{"num_hidden_layers": 11, "hidden_size": 384, "num_attention_heads": 3, "num_key_value_heads": 3, "head_dim": 128, "intermediate_size": 1536, "vocab_size": 32768, "hidden_act": "tanh_gelu", "norm": "layernorm", "norm_place": "pre", "norm_eps": 1e-05, "positions": "learned", "qk_norm": false, "attn_scale": 0.0884, "bias": "all", "tie_word_embeddings": true, "parallel_block": false, "init": "normal", "init_std_qkv": 0.0201, "init_std_o": 0.0201, "init_std_up": 0.0201, "init_std_down": 0.0201, "optimizer": "muon_variant", "learning_rate": 0.0163, "lr_mult_down": 0.7, "lr_head": 0.00794, "max_grad_norm": 1.0, "warmup_steps": 200, "schedule": "wsd", "decay_fraction": 1.0, "decay_shape": "linear", "final_lr_fraction": 0.0, "batch_tokens": 65536, "max_seq_len": 2048, "doc_mask": true, "train_tokens": 349600000, "max_steps": 5335, "dataset": "wikipedia_en"}
Each number is 50 + 15 x the weight over its row's rms, rounded and kept within 0 to 99. Layers, rows and columns count from 0. The size before them is the row's rms in percent of the matrix's.

# down: layer 4 MLP down (transposed), 1536x384, rms 0.0416, rows 264-281, columns 192-383
# up: layer 4 MLP up, 1536x384, rms 0.116, rows 265-282, columns 192-383
down264 095:52 72 54 67 68 20 55 13 46 63 20 27 32 61 47 65 45 47 30 46 62 65 52 68 74 49 53 42 62 51 70 32 62 62 74 29 51 21 41 45 58 47 52 86 18 35 27 38 54 52 79 69 63 72 51 39 25 30 55 59 54 52 26 51 32 64 44 56 61 55 55 58 67 51 72 48 48 54 79 78 60 47 50 49 53 64 52 58 35 40 49 65 45 51 42 61 46 51 66 50 49 44 57 50 64 51 34 54 42 50 52 40 48 51 42 55 52 47 54 72 77 52 47 48 30 49 46 33 53 43 53 29 45 45 14 45 72 48 41 60 60 26 52 50 22 48 27 50 45 62 39 67 47 75 40 40 40 43 42 70 30 40 59 15 45 74 53 42 60 31 50 46 38 23 33 37 40 56 37 18 29 32 36 54 53 84 46 55 33 49 31 58
up265 096:40 34 48 15 45 44 51 05 41 61 67 90 65 62 50 45 50 38 43 56 43 95 37 45 43 49 42 43 60 48 48 34 46 34 32 26 63 53 78 64 37 38 55 42 22 38 73 49 62 46 52 78 77 48 67 48 32 41 32 48 63 69 41 66 56 43 63 68 43 60 46 64 38 56 61 56 38 46 76 49 42 43 19 63 34 71 63 52 51 26 64 62 35 57 20 64 57 29 57 31 58 37 73 52 57 34 36 50 51 37 42 25 73 73 50 34 25 44 32 50 81 75 36 21 39 50 48 30 85 50 44 73 47 59 64 64 49 61 59 43 60 11 48 57 39 34 36 52 57 66 69 24 49 66 54 38 69 69 29 41 44 43 55 49 46 64 48 42 48 39 60 47 20 56 52 72 74 48 75 65 53 49 82 61 50 39 42 61 35 28 64 55
down265 098:33 51 61 61 39 61 64 62 63 34 44 51 78 71 55 79 42 49 65 37 50 58 64 46 64 47 48 44 21 55 68 49 57 63 58 35 33 53 39 73 28 32 35 38 83 49 72 41 54 43 40 29 84 47 36 55 41 74 22 51 53 26 47 77 45 65 22 52 50 26 74 45 46 25 83 62 40 58 58 65 60 41 54 70 58 74 46 55 45 68 41 45 47 62 57 11 55 34 35 47 38 61 67 19 62 54 49 70 39 17 63 41 72 18 54 49 28 41 63 50 53 54 77 71 50 35 54 11 30 58 75 60 64 55 35 50 32 49 43 63 64 60 58 62 26 54 48 29 44 51 50 89 39 34 39 46 34 48 20 52 35 31 67 75 37 41 61 33 43 47 54 50 50 62 68 49 55 55 33 71 41 63 53 72 49 49 43 61 47 38 37 51
up266 091:45 39 43 72 47 50 45 75 53 82 49 67 54 42 40 32 39 30 23 52 47 56 72 29 30 54 47 54 40 69 50 43 68 65 62 46 44 46 70 51 39 47 47 63 45 26 56 23 67 42 51 73 27 57 40 48 57 39 43 53 52 64 75 53 34 18 20 56 37 62 29 42 49 45 81 38 31 42 48 63 60 75 48 54 48 50 26 56 65 53 50 06 53 39 54 27 30 72 57 64 49 52 49 49 46 43 89 33 47 41 12 54 61 51 47 48 89 26 61 26 65 35 26 34 54 24 42 74 50 29 38 61 27 61 36 19 66 52 48 62 29 64 52 61 42 18 46 61 58 54 64 42 43 50 43 91 46 41 52 59 83 77 40 55 38 68 40 36 37 49 31 29 21 58 23 67 41 66 50 59 69 74 67 40 48 45 34 55 70 45 32 61
down266 094:49 55 53 50 70 60 41 13 67 56 47 78 39 86 72 64 45 68 16 29 40 36 64 60 75 48 22 50 52 49 41 31 56 33 40 52 49 52 26 63 41 37 43 28 52 48 60 45 93 37 49 45 81 46 59 86 39 50 39 57 24 45 45 65 59 44 41 61 61 50 28 49 51 65 41 68 63 41 53 31 54 35 56 67 40 52 50 17 65 24 60 60 52 53 43 53 63 32 56 49 37 47 37 56 58 38 45 86 38 40 65 72 34 09 50 57 32 32 62 53 56 74 53 55 48 46 65 60 63 39 49 36 68 68 55 46 70 29 50 78 70 31 56 32 70 67 51 52 54 46 38 45 72 22 34 23 36 66 38 54 70 32 70 44 40 35 32 88 55 53 32 44 50 67 53 30 32 54 68 73 53 57 38 58 46 47 49 64 37 62 37 61
up267 102:42 41 43 67 59 53 41 19 45 59 64 72 54 30 75 38 60 55 70 24 64 34 51 49 59 34 69 61 48 41 51 50 37 42 45 50 47 40 45 47 56 59 51 31 57 47 71 42 51 40 26 32 52 33 37 60 49 35 63 63 45 47 35 17 77 57 40 61 62 48 64 46 33 56 45 42 29 49 46 60 71 28 65 63 40 56 74 36 38 29 68 20 60 23 63 42 53 46 50 55 37 47 48 56 57 28 58 41 67 33 74 43 69 42 61 60 67 55 66 69 45 66 44 42 51 77 41 60 55 29 64 36 53 58 68 29 69 25 59 70 51 40 59 43 55 69 72 80 54 44 33 29 45 64 50 49 61 75 52 26 33 66 33 56 30 16 61 39 57 42 48 38 35 58 53 62 43 49 53 82 60 48 41 39 37 34 41 77 37 33 51 40
down267 103:27 48 52 49 44 44 71 71 76 64 42 71 62 58 20 53 47 37 54 46 59 60 54 58 54 45 37 63 39 27 56 51 33 19 63 41 46 49 53 28 47 28 73 49 25 79 27 56 48 77 23 42 65 70 42 48 31 46 57 69 41 52 56 34 68 63 76 40 41 51 40 31 62 34 47 59 35 76 50 41 52 42 63 27 24 47 47 66 12 57 49 45 32 42 74 41 61 50 65 44 46 34 62 55 84 30 47 27 59 58 32 70 49 53 58 60 39 46 63 57 71 69 60 44 27 58 39 63 45 33 37 52 56 27 27 38 49 28 48 56 51 46 44 84 40 39 61 65 37 52 71 30 51 49 60 71 53 51 25 36 56 61 71 68 55 29 37 48 68 41 66 47 75 45 60 18 62 62 24 31 43 40 61 59 39 55 45 38 46 33 51 40
up268 111:60 43 40 46 45 86 46 55 47 55 70 45 64 52 63 57 34 35 59 62 85 31 52 37 46 68 54 19 60 38 35 52 74 32 53 76 40 64 38 61 48 35 50 43 53 65 73 81 63 47 42 45 39 38 21 23 60 52 31 27 56 28 43 41 52 34 65 66 26 50 64 42 62 23 51 75 53 51 54 38 43 41 81 50 43 60 53 38 31 46 60 55 32 61 64 70 35 66 75 50 55 55 31 25 27 23 42 40 43 53 37 44 39 51 15 54 35 46 51 48 54 77 60 37 12 47 71 54 15 67 59 56 58 48 24 57 54 48 28 61 24 70 49 49 26 66 54 64 60 60 36 47 47 35 43 43 68 65 63 31 65 27 38 48 71 53 34 49 53 47 73 72 48 79 66 80 27 43 42 45 45 32 69 33 50 57 40 44 51 58 78 35
down268 108:55 14 54 25 30 53 48 46 52 31 17 14 71 55 63 13 54 40 59 52 25 32 63 54 47 53 81 56 47 54 70 37 58 38 40 24 30 54 41 34 41 36 25 60 53 51 42 42 24 36 43 67 31 60 34 45 23 48 54 48 63 63 66 62 70 41 43 50 48 45 58 29 29 71 68 21 63 70 49 61 23 59 64 55 82 47 50 54 40 43 41 32 37 36 58 70 45 30 49 50 66 53 70 43 50 55 68 50 61 50 59 57 81 43 69 51 58 76 43 29 42 53 52 38 27 41 43 58 68 65 27 35 55 50 52 67 41 59 38 40 53 67 55 56 27 72 77 93 63 69 54 34 22 62 64 45 50 50 48 59 43 29 58 49 21 64 70 56 63 80 44 39 51 65 61 36 86 70 62 83 49 48 54 56 69 46 48 49 56 50 50 57
up269 097:80 58 50 35 60 51 39 80 45 53 61 61 19 50 54 56 45 52 34 32 63 56 48 65 47 49 36 31 61 58 68 50 37 28 78 87 47 77 58 37 47 40 43 55 24 62 71 45 57 72 49 36 45 35 61 57 45 72 42 26 44 83 50 43 64 42 45 37 25 45 45 27 54 44 62 61 64 45 37 32 72 22 35 57 60 68 45 70 39 67 42 47 27 36 59 75 38 53 55 53 68 50 56 53 46 42 38 54 30 50 55 60 42 40 63 75 45 28 39 47 51 32 74 11 46 40 64 31 50 51 71 43 55 68 51 65 69 48 73 77 81 38 48 47 81 45 13 46 50 41 57 56 18 51 46 49 72 55 47 46 37 17 89 57 64 35 70 68 13 48 63 60 47 47 94 72 41 33 54 39 35 24 28 24 47 46 46 61 59 55 33 59
down269 098:55 53 50 66 49 09 45 60 44 55 67 66 65 48 67 47 54 49 59 87 75 64 26 66 27 55 68 26 56 71 48 43 54 57 63 32 43 59 57 43 42 34 33 32 49 34 51 67 63 60 34 39 41 55 45 45 76 63 61 59 43 58 67 41 54 49 49 41 46 56 63 46 39 27 35 09 51 58 83 68 47 41 74 50 77 47 60 52 45 63 26 33 45 64 60 28 95 30 47 32 41 39 50 37 29 52 68 44 72 67 49 64 27 63 49 82 27 61 61 59 48 60 40 67 62 45 35 54 74 57 65 44 43 54 34 57 62 32 23 42 21 71 44 47 63 70 32 49 46 45 32 65 52 72 45 74 48 40 59 70 32 49 57 48 43 74 70 43 52 38 50 42 44 39 54 59 35 73 54 59 52 65 16 35 24 38 77 42 58 51 47 79
up270 102:38 41 66 40 50 33 02 59 59 55 36 61 73 60 35 22 57 37 80 31 48 38 55 28 43 32 50 41 49 69 44 84 41 64 49 45 62 48 66 37 63 53 73 66 31 63 16 83 49 51 71 53 77 68 30 54 58 45 27 60 26 47 37 23 67 70 48 86 41 46 62 69 38 41 20 43 31 66 69 50 58 56 75 63 22 33 69 54 66 75 32 36 39 54 62 30 71 53 55 32 47 64 54 36 44 54 43 30 42 41 67 32 35 36 46 34 59 63 58 48 43 50 63 28 42 56 39 59 73 57 30 46 66 70 54 50 57 52 52 75 61 61 53 39 55 70 47 47 47 28 50 54 65 39 57 29 31 58 54 60 50 29 41 28 55 42 75 34 31 45 33 52 61 52 57 48 32 41 72 64 59 42 43 48 54 61 54 42 46 59 48 32
down270 102:52 52 31 40 62 58 30 59 51 45 48 27 41 48 65 50 77 31 71 68 61 47 70 64 51 53 64 62 54 40 68 30 62 57 28 46 56 42 60 40 37 60 29 30 78 47 54 40 54 33 47 29 41 52 34 74 45 68 49 68 38 19 51 67 30 63 71 62 55 56 61 56 57 52 63 59 21 29 56 51 51 63 19 47 67 81 32 36 80 41 40 45 25 15 69 50 36 66 49 74 34 44 63 42 36 42 67 62 56 21 51 71 76 48 64 51 52 62 76 51 55 55 24 61 48 58 58 83 46 47 66 48 51 52 69 52 66 69 41 60 51 58 47 32 56 54 60 56 49 53 46 68 14 32 40 65 69 67 43 64 42 58 30 64 47 77 24 67 82 58 79 64 72 61 58 38 50 11 41 35 46 52 48 37 84 40 45 53 41 29 51 50
up271 101:64 43 80 34 39 61 52 66 67 45 30 34 61 40 56 43 42 70 37 59 41 58 61 57 55 45 60 60 49 42 55 37 65 85 27 68 38 57 16 60 82 50 48 44 65 35 33 46 69 56 57 60 33 54 64 40 34 30 53 59 64 63 17 52 49 35 55 45 57 53 36 36 73 50 48 55 53 34 36 66 52 46 70 74 49 51 16 32 62 37 44 68 48 50 55 60 53 25 69 44 55 44 70 42 36 57 91 64 63 66 59 41 56 69 69 22 67 50 52 50 45 59 52 69 65 79 39 67 56 44 79 99 41 53 84 76 47 50 21 49 52 33 60 75 72 29 59 63 64 60 29 49 58 66 24 42 54 29 54 23 36 53 32 64 87 38 79 51 62 45 62 64 58 42 41 56 40 47 47 67 50 58 65 48 69 30 39 53 29 37 56 50
down271 099:14 53 48 46 37 49 43 44 31 72 69 36 87 61 50 35 47 60 35 47 49 44 62 47 43 59 25 14 46 50 66 62 50 53 20 52 36 65 46 71 60 42 65 34 35 50 48 48 61 51 41 48 57 59 50 61 49 67 59 43 43 44 81 45 74 83 60 52 62 68 27 42 50 51 20 68 28 52 50 42 49 66 44 51 61 55 42 72 39 74 53 44 49 83 36 39 26 55 44 34 67 55 62 47 37 58 63 83 41 31 43 66 52 62 27 26 39 52 85 55 46 27 84 47 50 30 46 36 52 67 55 72 54 70 27 46 57 60 43 65 69 28 41 32 30 51 40 51 51 60 81 65 08 38 56 67 36 48 18 57 45 50 43 52 59 34 47 62 47 33 08 68 48 58 81 46 60 47 31 37 35 53 71 68 60 51 42 82 38 22 50 78
up272 111:28 31 22 45 24 47 46 48 44 59 40 38 59 54 45 65 53 55 62 34 68 36 58 49 56 52 61 62 63 33 52 45 27 70 42 39 53 29 59 77 49 45 31 42 54 60 49 68 60 32 45 38 32 59 44 55 38 45 55 42 41 72 37 39 48 53 44 32 23 15 52 42 69 48 65 72 56 54 67 31 49 44 47 57 60 73 30 40 58 47 56 47 71 73 28 72 47 60 56 72 76 35 48 58 63 21 31 42 46 79 63 47 55 63 52 60 38 49 74 60 64 67 64 32 34 59 39 47 49 55 50 43 41 43 33 63 59 32 43 49 48 48 60 63 53 56 32 59 45 75 32 76 63 51 17 35 49 47 34 41 15 44 56 77 49 57 46 56 60 52 41 50 38 64 62 54 77 35 71 45 33 52 62 09 50 55 49 86 59 63 20 10
down272 114:83 26 69 52 53 27 62 30 58 36 37 38 70 39 45 65 36 46 37 47 38 47 43 53 45 35 51 72 38 54 72 51 38 50 54 56 53 39 80 35 28 48 53 56 37 44 28 18 30 68 52 29 49 57 32 36 37 55 51 58 50 77 68 68 29 79 45 33 28 60 39 49 43 59 53 11 50 22 73 68 58 73 74 34 43 30 31 30 72 51 31 59 53 56 52 34 77 38 60 27 42 31 47 59 49 45 66 50 54 39 82 43 26 51 49 72 44 66 55 37 66 64 56 53 38 48 59 64 37 53 45 38 38 62 35 45 58 44 61 58 49 38 44 10 27 35 62 61 60 76 52 55 55 29 74 15 45 52 31 56 41 36 46 70 44 42 49 53 31 45 41 46 54 76 40 40 69 46 65 41 63 46 38 44 52 36 65 56 56 65 47 34
up273 095:66 27 59 60 66 48 58 27 66 33 42 63 57 40 58 57 50 39 45 48 48 67 54 56 61 43 77 50 37 53 54 42 48 56 34 58 35 47 18 47 53 39 67 46 50 43 64 59 40 43 74 55 42 76 45 34 47 67 51 24 58 61 71 45 45 60 31 46 33 70 56 39 26 81 39 38 65 58 39 32 35 43 18 43 49 37 38 59 68 47 68 59 77 47 46 38 59 82 56 45 80 69 67 34 60 49 66 24 67 36 49 70 71 44 49 51 26 51 38 59 70 66 50 49 63 58 57 50 61 56 71 91 80 66 44 57 60 16 35 51 48 54 41 46 27 67 34 43 35 51 43 20 58 52 37 41 51 71 40 35 47 33 37 51 52 50 67 67 51 36 70 16 58 47 37 55 53 65 49 68 85 28 50 62 42 68 50 40 45 36 58 25
down273 094:57 75 75 48 54 56 66 54 52 31 21 43 35 54 48 45 44 56 41 51 50 48 61 53 49 65 56 41 45 56 53 39 44 73 62 53 61 59 50 38 63 48 48 43 34 50 52 47 68 50 44 43 27 36 19 44 42 44 33 48 40 60 47 54 65 42 78 71 44 34 64 57 51 28 34 25 19 55 27 42 50 47 38 59 66 63 31 75 38 66 57 43 58 34 57 52 66 56 36 02 72 44 64 46 47 44 66 31 48 92 64 55 43 17 66 47 37 48 41 45 50 50 47 16 53 62 35 53 59 76 62 75 45 48 53 48 48 38 41 45 68 39 43 67 53 37 56 37 67 49 60 43 58 24 64 44 49 44 66 42 80 76 53 33 18 49 31 67 35 56 45 49 70 48 49 49 36 86 35 54 46 57 54 94 73 42 20 29 83 38 44 57
up274 096:48 53 56 62 44 27 48 20 46 54 49 53 46 35 38 43 35 62 42 56 61 58 56 37 66 72 53 81 55 48 57 27 71 44 44 70 54 48 50 44 59 43 50 39 74 56 15 42 53 33 44 09 47 51 50 50 49 54 72 52 33 52 53 61 64 46 41 35 42 11 33 58 78 52 62 58 65 23 44 64 42 66 64 42 56 74 47 27 42 39 55 50 34 52 74 57 58 75 40 39 69 31 57 58 31 33 51 62 46 21 39 58 62 59 49 64 25 51 54 50 62 77 40 62 31 64 33 32 53 52 61 32 44 73 30 68 59 44 40 47 44 60 76 71 47 48 57 50 38 74 37 54 54 65 48 44 35 57 73 53 57 58 52 45 52 57 36 67 47 71 51 58 73 62 35 49 56 72 67 43 70 51 65 62 44 54 57 52 36 44 28 47
down274 098:59 70 46 45 63 48 62 79 49 64 41 33 33 30 40 34 36 56 42 51 69 31 53 88 15 32 81 52 48 42 55 63 58 39 48 44 42 41 54 46 71 75 62 38 52 73 65 42 25 53 49 37 38 80 48 33 58 74 48 62 67 68 52 43 31 55 65 67 34 60 53 51 58 61 41 36 35 67 51 56 63 51 58 29 55 65 39 82 55 58 50 58 66 74 48 63 26 69 24 45 38 50 70 39 52 43 24 54 42 44 50 53 26 32 46 25 72 39 32 47 72 42 72 30 62 57 71 30 37 72 53 47 49 40 64 67 59 63 31 50 45 34 36 18 61 56 57 38 39 61 49 43 40 47 49 41 30 22 50 44 51 37 38 43 31 31 54 23 49 48 43 31 27 47 21 55 37 20 46 80 59 49 36 54 51 47 56 48 61 58 77 55
up275 103:62 51 59 45 55 51 58 75 45 45 58 55 53 50 35 36 59 54 50 36 65 37 48 55 50 88 06 53 73 37 48 81 44 47 32 56 23 53 49 48 60 57 49 27 41 31 50 57 53 51 29 40 53 40 39 43 45 68 54 45 70 70 62 64 42 39 60 71 60 38 56 45 46 77 42 28 46 51 63 51 53 39 37 32 62 44 34 21 53 53 55 56 41 41 47 87 29 37 42 54 54 61 37 38 57 48 55 47 66 11 70 54 51 25 27 49 42 60 70 71 32 90 16 37 51 37 71 40 50 29 51 34 60 82 70 39 48 67 45 45 45 37 48 54 67 62 46 64 53 12 33 56 60 60 63 55 67 29 28 75 55 63 54 54 35 67 54 48 53 46 63 54 53 36 55 52 15 63 57 52 26 68 76 24 30 49 52 42 56 62 31 61
down275 102:31 41 69 42 65 24 66 42 51 48 47 56 25 38 30 48 46 51 66 38 44 69 55 40 39 60 27 40 33 62 34 56 00 44 40 76 42 34 38 17 62 73 54 65 61 49 48 66 45 54 41 71 44 68 35 63 56 62 64 58 62 64 53 44 62 63 44 40 47 30 35 60 50 39 41 41 31 66 36 62 64 32 66 64 44 34 25 41 43 45 40 46 54 68 68 65 43 43 50 42 52 79 52 39 49 48 44 57 51 42 57 40 58 41 36 37 46 30 46 40 58 55 41 67 41 55 63 47 45 57 73 22 42 53 30 61 54 37 56 38 71 53 42 54 13 29 53 50 27 45 50 57 37 41 68 44 53 53 53 44 55 62 49 91 63 53 58 50 42 59 90 73 50 18 72 20 52 50 26 40 34 69 75 74 44 72 28 60 53 34 46 70
up276 124:41 40 70 64 70 54 38 62 53 46 44 40 37 44 35 31 45 52 48 41 59 46 23 64 75 20 63 39 46 52 49 58 23 67 42 56 57 26 71 38 87 57 49 68 25 36 75 73 30 63 43 86 58 67 46 63 74 37 34 45 40 64 30 29 66 40 19 07 55 67 25 48 48 25 39 56 43 43 57 35 36 73 40 61 45 47 67 47 38 61 65 61 50 61 52 31 52 71 53 49 38 63 63 40 52 59 42 37 54 49 33 38 45 59 37 52 73 61 49 45 70 21 27 55 43 47 27 55 79 46 67 39 43 53 43 56 56 67 41 27 65 45 52 41 45 52 42 57 52 44 50 56 67 32 66 51 32 66 32 54 55 34 63 29 53 45 49 51 07 67 52 00 49 40 68 63 37 57 46 67 42 49 59 19 24 68 57 58 28 25 63 53
down276 121:51 29 80 35 52 46 55 33 58 34 28 61 42 35 33 61 48 56 68 48 31 46 48 54 60 29 74 34 35 34 56 55 41 44 38 64 49 35 76 56 62 52 80 63 28 36 49 53 46 65 31 65 42 38 70 53 37 05 17 63 54 71 68 50 56 32 30 58 27 44 63 57 51 56 51 56 61 70 53 63 38 53 42 51 57 23 61 63 36 71 64 38 40 49 46 40 44 61 49 52 57 54 48 56 34 51 37 60 60 35 26 44 57 66 58 51 39 46 35 68 55 56 28 57 49 66 47 97 56 30 49 30 65 56 65 66 81 33 60 53 63 52 35 49 70 48 90 51 10 60 65 28 55 39 70 37 26 27 33 51 44 35 33 55 29 45 42 62 24 42 41 48 22 44 45 92 38 45 56 77 18 48 55 58 36 33 40 67 40 45 83 46
up277 089:49 60 15 47 26 72 61 59 49 51 38 60 66 46 60 56 56 37 42 63 50 37 93 41 67 37 48 54 59 37 65 47 46 56 47 67 50 43 45 33 52 28 29 47 39 37 69 31 62 71 37 14 26 45 49 50 54 47 79 49 49 69 45 58 63 55 54 39 65 34 64 54 48 40 70 58 63 46 70 80 42 58 42 47 64 60 71 58 40 43 28 30 41 52 56 44 48 50 34 98 69 41 32 55 22 39 42 60 24 63 51 48 43 25 52 29 66 48 53 47 35 46 56 64 48 44 70 45 72 68 47 52 70 67 47 53 56 60 33 65 47 49 55 38 35 45 43 33 64 62 64 34 48 48 50 61 47 61 71 36 50 44 48 44 51 55 42 22 72 68 48 53 42 43 40 76 50 57 31 46 73 50 53 46 54 44 46 44 67 43 60 35
down277 094:56 55 50 87 40 57 52 74 52 23 37 26 32 59 58 75 30 52 80 57 53 48 45 51 69 45 57 77 40 45 20 61 48 38 26 51 44 50 55 48 86 61 51 28 38 50 47 52 20 43 52 51 31 56 71 92 39 86 29 70 46 42 10 60 54 33 45 46 46 45 52 52 37 59 49 67 42 31 52 56 60 54 63 60 66 26 33 39 45 57 35 46 67 70 58 65 35 43 47 38 58 56 49 57 73 61 38 54 56 38 47 46 31 62 45 69 38 47 68 24 24 27 48 54 40 78 57 65 52 33 54 46 74 30 42 38 41 69 58 42 60 53 46 44 45 65 40 71 46 23 61 09 54 68 53 43 41 47 44 64 53 25 33 29 51 34 69 43 49 50 31 55 49 37 62 35 05 49 70 47 29 40 35 34 55 07 54 63 48 51 49 65
up278 098:67 43 78 44 77 51 60 10 49 29 59 40 36 51 27 04 66 53 50 57 54 56 69 35 78 42 38 19 05 83 53 45 39 35 63 58 33 56 40 23 58 45 48 82 49 45 48 31 51 25 41 67 70 64 36 44 49 64 60 54 65 32 38 50 59 36 66 20 56 49 47 49 56 59 46 30 46 70 25 41 52 67 41 40 53 32 43 57 71 74 39 40 42 66 51 27 70 43 49 83 63 57 35 58 51 47 29 58 78 51 72 50 50 57 30 40 34 60 44 64 65 63 28 58 66 42 50 57 45 47 45 59 43 75 43 68 48 48 59 41 40 53 09 43 77 45 61 64 44 62 69 79 32 43 35 38 64 47 37 33 19 46 49 12 62 43 46 35 76 79 53 62 49 52 39 41 35 52 66 44 48 48 79 57 49 40 47 57 59 44 66 44
down278 096:48 62 52 51 47 34 61 34 29 47 45 51 79 37 53 58 64 33 67 36 49 41 42 62 33 62 52 47 54 58 40 72 49 47 61 87 38 60 45 36 38 45 35 48 30 64 45 57 51 56 70 43 69 55 52 26 63 55 66 53 63 55 27 79 39 46 51 44 63 38 85 43 50 61 59 44 46 47 36 41 74 38 48 60 52 63 38 49 61 32 37 85 56 18 74 40 58 52 49 47 20 58 60 27 46 41 32 46 55 76 85 56 36 45 51 56 50 52 46 49 39 42 36 48 51 62 60 63 48 58 45 63 42 65 76 41 59 67 83 48 70 08 29 34 60 49 49 53 33 50 54 62 35 19 63 25 36 31 31 58 44 11 83 51 30 47 52 13 73 59 32 52 66 38 50 59 30 58 55 44 35 34 49 72 76 44 33 53 67 38 28 67
up279 101:64 70 68 36 76 57 36 61 74 56 53 39 47 38 56 23 28 52 37 40 63 30 61 57 83 49 32 52 39 64 69 44 49 39 46 36 70 28 56 52 30 40 49 35 65 19 61 64 44 49 47 31 43 85 45 34 64 64 76 41 26 38 41 32 37 40 37 29 47 30 55 61 61 67 50 46 61 37 60 75 56 51 42 72 55 34 57 53 76 65 43 02 76 40 50 38 28 59 75 41 35 31 53 39 35 49 48 57 49 19 21 77 47 48 47 64 45 15 60 49 60 23 68 56 25 33 41 55 30 44 57 42 59 97 74 41 75 53 55 39 66 70 65 67 37 68 69 55 46 22 79 51 49 42 18 31 74 51 48 70 44 37 39 43 27 28 50 65 65 50 44 69 42 38 44 60 19 74 49 63 64 35 37 41 63 54 76 52 30 69 45 45
down279 104:40 45 59 45 46 52 15 55 31 28 57 55 60 56 55 45 74 59 54 52 45 27 35 28 47 32 81 68 35 45 36 33 58 72 46 54 47 54 48 65 76 55 40 36 63 74 35 54 47 61 40 81 55 58 50 47 51 58 65 74 66 51 53 46 51 68 36 26 52 54 23 58 51 39 58 63 44 75 67 62 48 45 45 55 65 53 45 24 47 40 38 45 52 77 55 49 48 53 47 43 37 46 52 59 57 59 65 48 45 59 53 47 56 42 46 95 82 32 55 66 29 58 70 29 65 60 33 41 63 46 45 81 71 60 13 48 27 73 65 31 61 52 37 43 62 68 56 49 59 58 22 37 26 42 61 68 44 62 37 48 59 69 55 62 51 54 40 49 55 51 41 84 39 60 30 40 54 12 42 60 32 45 41 43 41 31 38 47 72 56 40 39
up280 092:51 45 52 65 53 50 31 44 53 52 56 50 75 49 71 30 59 66 51 44 43 47 50 55 35 55 45 45 57 53 51 43 45 49 53 40 53 33 47 48 35 50 37 62 20 54 47 42 69 47 41 54 25 46 35 61 64 45 42 17 89 51 51 46 76 78 52 51 30 42 49 52 68 49 56 35 48 32 52 54 56 39 75 67 67 22 46 36 52 46 61 45 47 70 41 46 48 64 82 57 41 34 47 53 42 69 39 69 50 81 51 68 48 47 71 50 48 58 54 61 63 78 28 37 40 39 66 29 67 35 62 64 58 53 65 43 47 49 53 29 43 33 90 71 41 35 43 64 42 55 38 90 70 61 45 43 06 45 40 54 39 44 47 08 42 52 60 60 45 42 33 18 51 48 66 61 34 33 49 47 49 46 67 64 64 50 70 52 48 23 28 34
down280 089:31 44 52 48 54 37 47 63 56 45 70 58 35 52 45 67 23 61 35 44 59 58 55 68 32 55 45 50 65 39 18 46 38 37 43 42 32 52 30 59 42 73 59 60 66 28 43 72 74 54 70 63 45 56 65 56 57 46 37 72 55 31 37 59 64 70 68 48 70 38 48 50 76 31 34 48 29 49 61 64 88 53 32 47 54 54 33 42 37 49 51 50 52 69 30 72 40 51 73 43 54 28 66 63 31 91 36 54 60 37 64 43 32 58 55 45 64 17 36 47 74 48 42 49 09 63 27 78 28 37 59 63 40 56 64 60 47 41 51 30 71 42 62 62 53 35 41 43 36 55 93 16 60 51 48 37 19 56 34 69 44 60 58 76 37 54 69 31 54 45 55 61 58 49 49 40 37 72 39 68 53 51 39 67 46 53 43 44 72 53 77 56
up281 101:44 46 59 41 42 76 34 33 43 32 70 37 46 69 50 50 62 37 20 68 08 45 41 43 36 36 45 35 30 58 31 69 49 59 49 46 44 44 55 47 72 50 31 43 54 41 34 25 27 69 62 76 62 52 40 44 29 52 35 43 66 28 36 22 39 49 48 42 32 50 41 53 52 85 34 46 21 65 65 34 71 78 57 40 52 49 42 49 52 53 41 54 71 58 50 57 60 63 40 57 79 54 46 67 67 48 35 52 57 47 79 32 62 77 26 51 80 48 53 42 56 27 42 48 99 44 30 46 45 66 66 33 47 43 27 53 29 44 49 47 37 40 59 46 36 61 45 51 37 40 65 40 60 62 79 56 49 91 64 25 53 54 71 79 11 64 61 35 23 65 39 57 50 40 45 80 73 59 50 70 20 54 38 75 33 65 67 53 44 47 41 26
down281 100:56 55 44 59 60 41 49 60 58 56 36 49 59 50 39 67 60 76 37 48 61 50 29 43 49 56 33 40 40 34 42 53 38 65 53 52 33 56 73 48 35 57 72 36 36 48 45 45 00 76 36 45 60 63 34 48 49 38 57 64 59 76 19 52 64 34 29 74 37 50 53 57 37 36 65 58 49 28 42 35 57 72 68 53 55 53 31 57 59 49 50 33 29 61 63 33 28 27 37 55 27 48 33 68 45 43 17 34 40 51 64 61 49 51 28 68 47 63 48 66 57 38 26 51 26 40 60 57 40 65 67 50 61 73 83 48 49 36 67 59 69 36 41 49 41 62 51 70 59 60 62 50 41 16 79 40 72 52 32 48 26 32 53 61 52 42 40 30 64 81 51 51 43 63 99 57 46 24 34 83 30 53 43 47 64 55 39 47 53 43 40 13
up282 086:44 16 30 57 36 74 58 48 55 69 46 46 42 52 48 54 40 40 44 60 66 58 57 30 68 30 43 51 36 77 48 32 57 36 68 57 49 44 33 56 77 56 43 44 40 47 27 53 35 78 40 57 58 42 41 60 57 28 73 80 21 47 51 44 50 74 42 73 25 85 11 55 57 81 56 60 46 74 44 48 38 47 64 81 36 53 52 54 49 28 61 58 45 66 63 49 28 43 43 83 74 57 31 39 34 50 32 41 54 67 30 70 36 55 34 41 57 69 54 49 41 61 49 44 70 49 43 23 48 32 52 51 27 33 57 38 58 59 65 37 51 34 59 40 57 25 41 63 59 28 56 61 41 53 31 59 36 71 54 51 68 52 38 46 25 42 74 67 60 57 64 12 31 35 78 28 51 52 45 39 62 66 60 31 35 66 53 72 43 42 45 52